config.toml
num_hidden_layers = 20
num_attention_heads = 2
num_key_value_heads = 2
intermediate_size = 256
hidden_act = "gelu"
positions = "rope"
bias = "none"
extras = ["capped logits"]
learning_rate = 0.00361
max_steps = 5325
dataset = "wikipedia_en"
Each number is 128 + 24 x the weight over the matrix's rms, rounded and kept within 0 to 255. Layers, rows and columns count from 0.

# layer 7 MLP up, 256x64, rms 0.152, rows 86-110, columns 0-63
[[149 153 126 167 156 132 140 132 164 127 146  98 107 122 104 135 135 139 119 117 110 116 147 148 143 129 118 106 133 142  99  96 154 107 107 110 137 128 156 131  84 137 156 131 147 100 117  95 109 114 135 129 137 141 135  86 141 130 115 143 145 135 159 122]
 [146 120  75  88 130 104  68  99  84 140 135 136 122 127 138 118 109 136 137 101 129 130 156 153 115 126 141 139 159 142 120 130 108 133 140 144 176 139 159 130 146 159 103 175 111 129 107 168 138 105 121 140 148 113 140 120  95 130 123 153 105 148 148  94]
 [176  97 116 135 153 184 167 164 157 123 113 119 136 144 132 136  98 123 131 117 123 154 123 160 104 152 143 114 139 166 142 105 122  66 105 193 144 167 123  90 172 123 150 142 137 111 115 106 162 143 159  90 131 120 119 127 116 118 180 158 114 168 154 162]
 [149  88 115 116 120 148 119 125  95 115 141 171 121 113 129 161 188 161 155 120 141 125 103 105 120 144 167 147 142 106 144 160 158 142 154 136  87 129  93 147  91 125  76 168 114 144 160 101 139 145 107 137 109 182 107  83  64  98 118  88 104  97 114 103]
 [120 114 128  93  98  99 128 120 113 130 173 172 129 125 103 105 159 130 156 178  91 173 173 123  75 144 142 171 126 114 114 154 150  90  89  89 110 110 125 187 127  97 140  97  95 129 120  89 193  71 136  85 129 185 143 133 127 163 167 119 146 122 117 129]
 [140 165 158 200 148 146 106 133 109 126 145 132 121 138 111 117 134 120 117 119 139 114  74 132  99  96 117 108 104 129 119  91 147 147 117  99 126 144 143 121 123 159 132 118 153 149 131 119  78 106 135 131 139 122  73 143 113 147  80 141 131 126  98  97]
 [126  89 120 108 147 173 150 156 127 149 151 122 160 119 146 119 158 133  99 170 162 106  94 153 117 136  96 140 130 162 192  62 135 138 101 132 159 144 129  80 151 119 123 131  85 127 108 113 110 130 138 126 162 123 133 124 104 119 110 142 115 112 139 105]
 [ 93 111  87 112 111 111 155 164 135 129 128 108 140 120 111 154 126 121 157 107 149 127 123 136 144  88 147 109 132 178 158 106 137 150  94 173 108 124 120  89 114 183 137 134 120 116 137 100 176 118 146 133 121 107 100 108  68 132  85 151 139 113 114 105]
 [120 127 122 121 139 154 130 133 125 130 122 134 123 120 133 139 142 124 142 120 133 122 119 129 135 126 131 131 137 129 137 138 147 112 124 111 135 122 126 120 122 125 123 120 111 133 122 136 128 120 144 117 104 145 121 124 107 121 112 123 117 125 128 137]
 [124 147 147  92 186 145 118 109 108 107 178 208 123 118 152 125 131 115 112 118 177 113 138 111 121 143  99 100 165  99 139 131 142 138  87 107 118  91  87 144 143 168 141 149 148  95 139 121 159 119 125 161 154 104 148 134 121 131  99 171 104 150 153 150]
 [134 103 118 127 128 136 115  81  82 119 128  91 126  97 140 138 142 127 172 145 101 106 140 124 143 117 111 160 132 145 111 118 174 142 124 127 122 144 137 127 115 116 135 134  78 146 103 131 108 122  86 160  90 130 139 116  78 144  83 113 128 153 154 122]
 [134 150 119 140 110 135 137 143 133 115 139 124 113 109 121 127 146 149 159 119 135 119  72 137 131  98 120 138 121 124 145 120 126  91 120 140 127 137 133 136 108 122 123 117 132 121 124 124 136 135 126 139 148 175 124 131 146 158  98 136 123 135 136 133]
 [155 116 136 143 162 159 129 136 107 121 123 121 132 158 122 135 116 138 104  96 137 140  86 109 102 119 104  97 132 154 155 108 188  84 160 100 146 162 170  84 159 122 158 133  89 140 102 142 166  85 165 131 166 116  99 127 128 136 201 145 135 104 114 124]
 [126 135 136 100 176 143  79  98 104  83 181 159 105 157  93 153 112 123 105  97 181 115 112 182 109 125 130 108 152 102  96 127 107  60 138 106 152 154 135  88 181 141  75 121 169  98 173 107 128  95  83 138 146 148 106 193 131 130  99 137 114 155 115 149]
 [131 136 128 137 150 111  93 166 132 113 166 113  71 160 135  80 155  99 155 118 149 118 104 136 127 128  98 139 120  88 142 116 146 135 139 111 105 184  64 136 126 117 124 153 100 167 126  76  93 105 116 104 128 108  79 186 100 190 160 169  92  98  95  91]
 [110 129 116  77 149 125 110 130 117 107 123 149  76 139 123 141 151 175 131 130  59 138 124  86 113 116 117 117 150 105 133 108 161  80 101  89  70 102 108 157 161  75 144  89 114 160 139 151 105 107 104  71 137 160 165 157 113 144 147 143 103 149 113 134]
 [146 104  91 145 133 145 141  96  71 106 124  92 101 100 185 164 129 132 104 118  98 147 157 119  99 126 133 190 129 139 130  71 145 163 123 157 136 144 166 141  90 149  88 112 172 173 134 139 102 126 115 111 137 150 124 132 137  83 123 116 162 187 121 104]
 [111 118 102 103  93  74 166 180 132 136 158 168  80 154 113 117 132 141  76 115 135 128 107 134  67 140 143 108 174 144 184  79  83 113 113 123 108 150 150 132 129  87  86 146  96 124 131 103 108 104 110 129 135 149 110 137 107 160 167 140 137 150 129 118]
 [141 140 155 125 109 107 117 132 115 133 130 116 125  83 143 146 126 125 115 112 134 144 157 126 128 126 131 108 135 117 141 120 147 117 125 129 134 137 146 138 133 121 133 130 134 121 135  96 128 153 118 111 163 115 120 149 125 164 121 126 138 131 119 160]
 [101 106 147 152 118 149 109 116 115 129 135  63 119 101 178 138  94 152 117 167 100 136  95 145  90 120 137  80 154 137 164  88  94 133 159  86 116 130 103 166  92 144  96 132 100 137 168  71 194  93 109 129 176 113 159  79  77 206 121 152 103 117 163 137]
 [136 113 132 128 143 132 144  97 130 119 125 122 124 112 143  95 123 137 123 119 119 151 144 131 145 119 143 131 100 147 138 139 135 121 107 111 120 155 122 104 138 119 145 144 118 134 114 124 105 149 134 173 136 121 134 150 101 119 120  94 159 124 175 108]
 [151 110 151 112 142 140 112 158  97  70 135 106  93 136 160 128 103 130 147  84 135 102 105  91 124 139 129 123 143 107 134 100 139 157  90  79 100 114 151 112 190 114 125 117  83 104 108 138 148 107 124 172 158 108 104 131 124 156 172 153 135 101  84 129]
 [116  40 107  94 117 144 117 153 132  76  87 153 103 113 132 137 124 165  78 137 130 111 148 157  85 155 201 108 123 135 109 146 133  78 166 150 144 181 128  84 163 115 146 110  90  90 117 137 164 135  80 161 151 122 107 187 147 137 127  92 149 124 117  95]
 [125 134 102 153 127 133 129 149 136 126 135 136 124 121 141 106 125 134 143 170 117 115 125 135 131 124 109 127 113 130 117 119 129 128 146 104 111 136 106 154 104 140 117 112 136 147 128 113 140 146 120 109 128 153 140 127 105 142 128  99 121 114  97 144]
 [107  77 126 169 124 154 162 151 138 131 162 118 136 152 130  89 191 146 101 158 130 109 152 191  98 110 124  83  99 160  99 172 138 108 148  90 151 120 122 104 122 106 100 159 120 132 129  67  89 134 157 130 120 141 114 153 121 107  99 184 140 131 169 108]]
# layer 7 MLP down (transposed), 256x64, rms 0.261, rows 86-109, columns 0-63
[[140 115  96 109  99 124 120 110 125  95 131 126 136 145 130 159 149 130 133 130 126 160 134 135 113 135 125 114 124 126 156 140 137 132 102 134 133 118 123  92 140 121 109 147 146 160 164 161 125 149 137 104 127 153 113 127 101 137 120 120 132 156 115 152]
 [107 146 182 123 127 135 182 141 171 145 160 104 107 119 151 127 146 134  97 114  87 111  87 107  98 122  98 113 116 124 125 136 165 156 138 146 122 144  94 122 132 109 132 102 112 105 139 106  96 134  88 103 132 132 119 138 156 140 145 121 153 113 151 137]
 [113 155 142  98 157 116 134 140 194 109 159 112 148  97 133 107 162 101 113 120 128 169 126 140 109 136 139 151 136 117 160 127 120 115 125 110 157 144 127 126 150  65  14  80 126 142 169 125  99  97 128 103 140 103 122  99 124 102 128 145 111 150  79  97]
 [135 133  87 106 112 139 148 154 134  63 109 106 103  86 102 119 138 121 154 103  90  84 157 156 128 149 130 169 129 140 120 130  85 149 148  99 114  98 105 178 119 115 171 136 115 122 125 167 122  92 108 173 139 140 151 156 139 145 130 107 143 152 118 158]
 [136 150 172 104 130 143  91  94 133 100 182 138 131 168 128 107  98 122 102 120 129 163 126 111  58 143 148 209 133 167 180  89  92 144 137  90 146 138 150 134 178  88 178  54  81 109 143 102 129 105  93 145 129 105 149 146 100 128 190 125 108 125 148  98]
 [168 115 102 133 145 162 160 118 103 133 144 127 125 155 170 124 154 177 102 126 156 143 175 149 129 148 130  89 138 119 138 205 153 114  86 124 151 100 143  86  87 137 147 137 137 156 173 147 119 128 180  98 134 127 122  96 129 113 117 106 133 164 136 131]
 [114 144 123 145  88 124 102 143 150 170 156 122 124 152 115  96 116 153 130 133 132 207 131 129 131 147 164  99  91 126 114  76 141 113 164 134 161 154 141 155 122  95 128 123  95 144 120 146 109 107 190 150 115  97 103 131 120 150 121 106 133 146 135 117]
 [127 171 171  92 112 134 132  75 148  97 115 132 136 129 126 134  82 130 121 148 173 175 138 156  93 135 120 129 155 160 132 100 111 138 142 146 150 138 117 113 133  82 124 116 113 124 137 153 116 133 149 133 157 169 138 105  99  90 165 116 130 179 131 137]
 [141 128 134 130 119 116 121 139 124 147 135 122 131 143 124 124 124 139 124 136 134 127 138 125 110 131 116 130 118 142 129 115 115 126 139 153 128 137 142 139 122 133 121 146 119 128 139 132 138 140 129 133 150 121 146 131 136 139 130 130 122 133 141 123]
 [128 171 160 146 168 113 135 163 131 126 135 127 119 169 172 141 151 125 179 136 117 125 102 127 131  93 120 130 115 128 125 110 135 139 108 135 173 152 119 104 147 122 131 154 108 100 129 112 106 212 133 152 122 124  75 132 164 100 144  86 130 146 143 109]
 [ 93 120 140 145 103 153 117 124 128 137 149 134 151 120 136 152 121 117 151 130 113 100 137 107 121 102 114  84 140 101 126 159  98  90  92 131 149 165 114 113 151 102 150  82 112 101 156 120 102 106 125 141 186 164 143 107 105 168 151 149 157 105 134 147]
 [140 127 134 129 127 131 136 110 117 158 124 130 134 143 128 138 113 119 126  98  94 132 138 134 149 151 124 137 135 151 140 130 105 145 137 107 134 135 135 146 139 141 123 124 119 118 131 139 144 129 155 136 119 107 149 142 122 100 164 141 150 135 114 117]
 [161 114 104 130 186 153 154 134 126 145  75 145 135 157 175 164 128 141 175 152 156 163 159 132 160 147 115 141 151 130 149 128 160 138  97 123 128 106 112 137 155 132 109 166 175 154 135 141 109 124 141  87 154 138  89 150 115  78 129 131 119 159 160 130]
 [122  65  98  32 179 127 129 127 117  88 157  98  99  96 112 136 120 143 176 215 167 100 158 170  62 148 136  86 167 103 140 164 105  35 162 157 179 128 141  69 197 113  68 157 105 118 166 132 104  94 189 127  98 142 116 128  96 127 134 108 100 143 138 160]
 [157 183 146 193 112 140 132  99  99 115 130  91  57 149 111  84 138 108  86 228 177 106 126 134 124 139  82 135 169  87 137 111 137 156 127 107 148 140 118 115 129 123 139 224  87 147  63 159 125 166 113 181 105  85 145 104 156 113 177 117 154 151 107 109]
 [123 142 116 127 108 110 106 188 135 147 120 147 145 114 162 127 147 201 118 129 100  91 128 146 149 136 168 115 159 139  93 158 142 110  76  88 124 117 127 157 135 133 136  66 163 133 141 150 107 100 104 105 167 144 221 107 153  94 137 105  96 146 171 109]
 [116 159 151 107 150  91 136 128 123 145 160 161 119 114 137 168 139  77 125 140 199 141 131 122  83 133 163  99 137 112 139 157 141 160 153 106 168 111 120 120 134 159 126 102 171 136 111 129  94 158 149 106 127 147 100 133 114 142  94 148 121 155 142 133]
 [146 141  64 157 125 138 115 116 134 138 156 125 152 125  92 114 146 126  92 130 146 173 138 121 126 119 126 142  99 125 120 135 115 102  97 121 171 169 105 169 117  83 134 128 105 134  76 177  79  91 155 158 111 136 124 160 149  92  96 171  83 115 176 114]
 [126 135 116 126 151 117 126 150 130  99 123 133 120 160 118 127 139 102 124 133 123 119 100 123 130 150 136 130 137 141 119 122 119 132 152 122 115 123 144 106 151 112 121 124 150 126 107 130 118 106 158 133 167 107 119 117 140 135 112 141  94 120 127 134]
 [102 132 137  62 157 142 103 135 131  93  99 135 151 110 105 135 100  91 149 117 156  78 148 110  92 114 103  56 146 133 126 105 131 144 159 171  49 174 191 183 139 173 146  71  98 127 142 177 175 181 118 115 105  91 164 148 137 107 149 150  75 125 107 151]
 [133 127 116 103 124 102 109 126 139 119 153 110 156  99 129 131 117 138 135 129 133 122 147 117 142  93  99 115 110 114 139 100 116 163 157 156 115 124 147 128 147 124 126 131 114 127 152  96 151 137 108 116 134 109 132 119 128 130 142 144 131 111 128 123]
 [124  97 123 127  86 152 139  91 129 127 101 106 123 141 154  89 156  87 129 125 214 182 147 122 131 141 126 142 109 135 139 120  94 155 129 157 138 105 108 153 113 120 135 116 153 186 121 137 116 148 160 141 143 107 144 120 126 122 108 158 162 147 133 159]
 [ 91 112 195  95 129 116 133 152 133  97 105 153  87 198 129 113 108 116 150 158  92  88  79 144  71 138  89 134 176 128 150 134  65 121 121 175 101 169 121 168 115 128 136 145 117 129 174 139 147  90  93  91 112 167 138  83 152 110  94  66 104 117 123  81]
 [126 136 155 128 121 134 128 107 107 127 115 118 145 117 124 129 138 123 136 115 140 122 107 112 120 118 144 125 133 139 130 133 128 108 112 139 155 114 125 112 151 115 105 143 120 111 119 134 111 136 112 125 141 124 113 120 156 115 156 126 147 127 122 123]]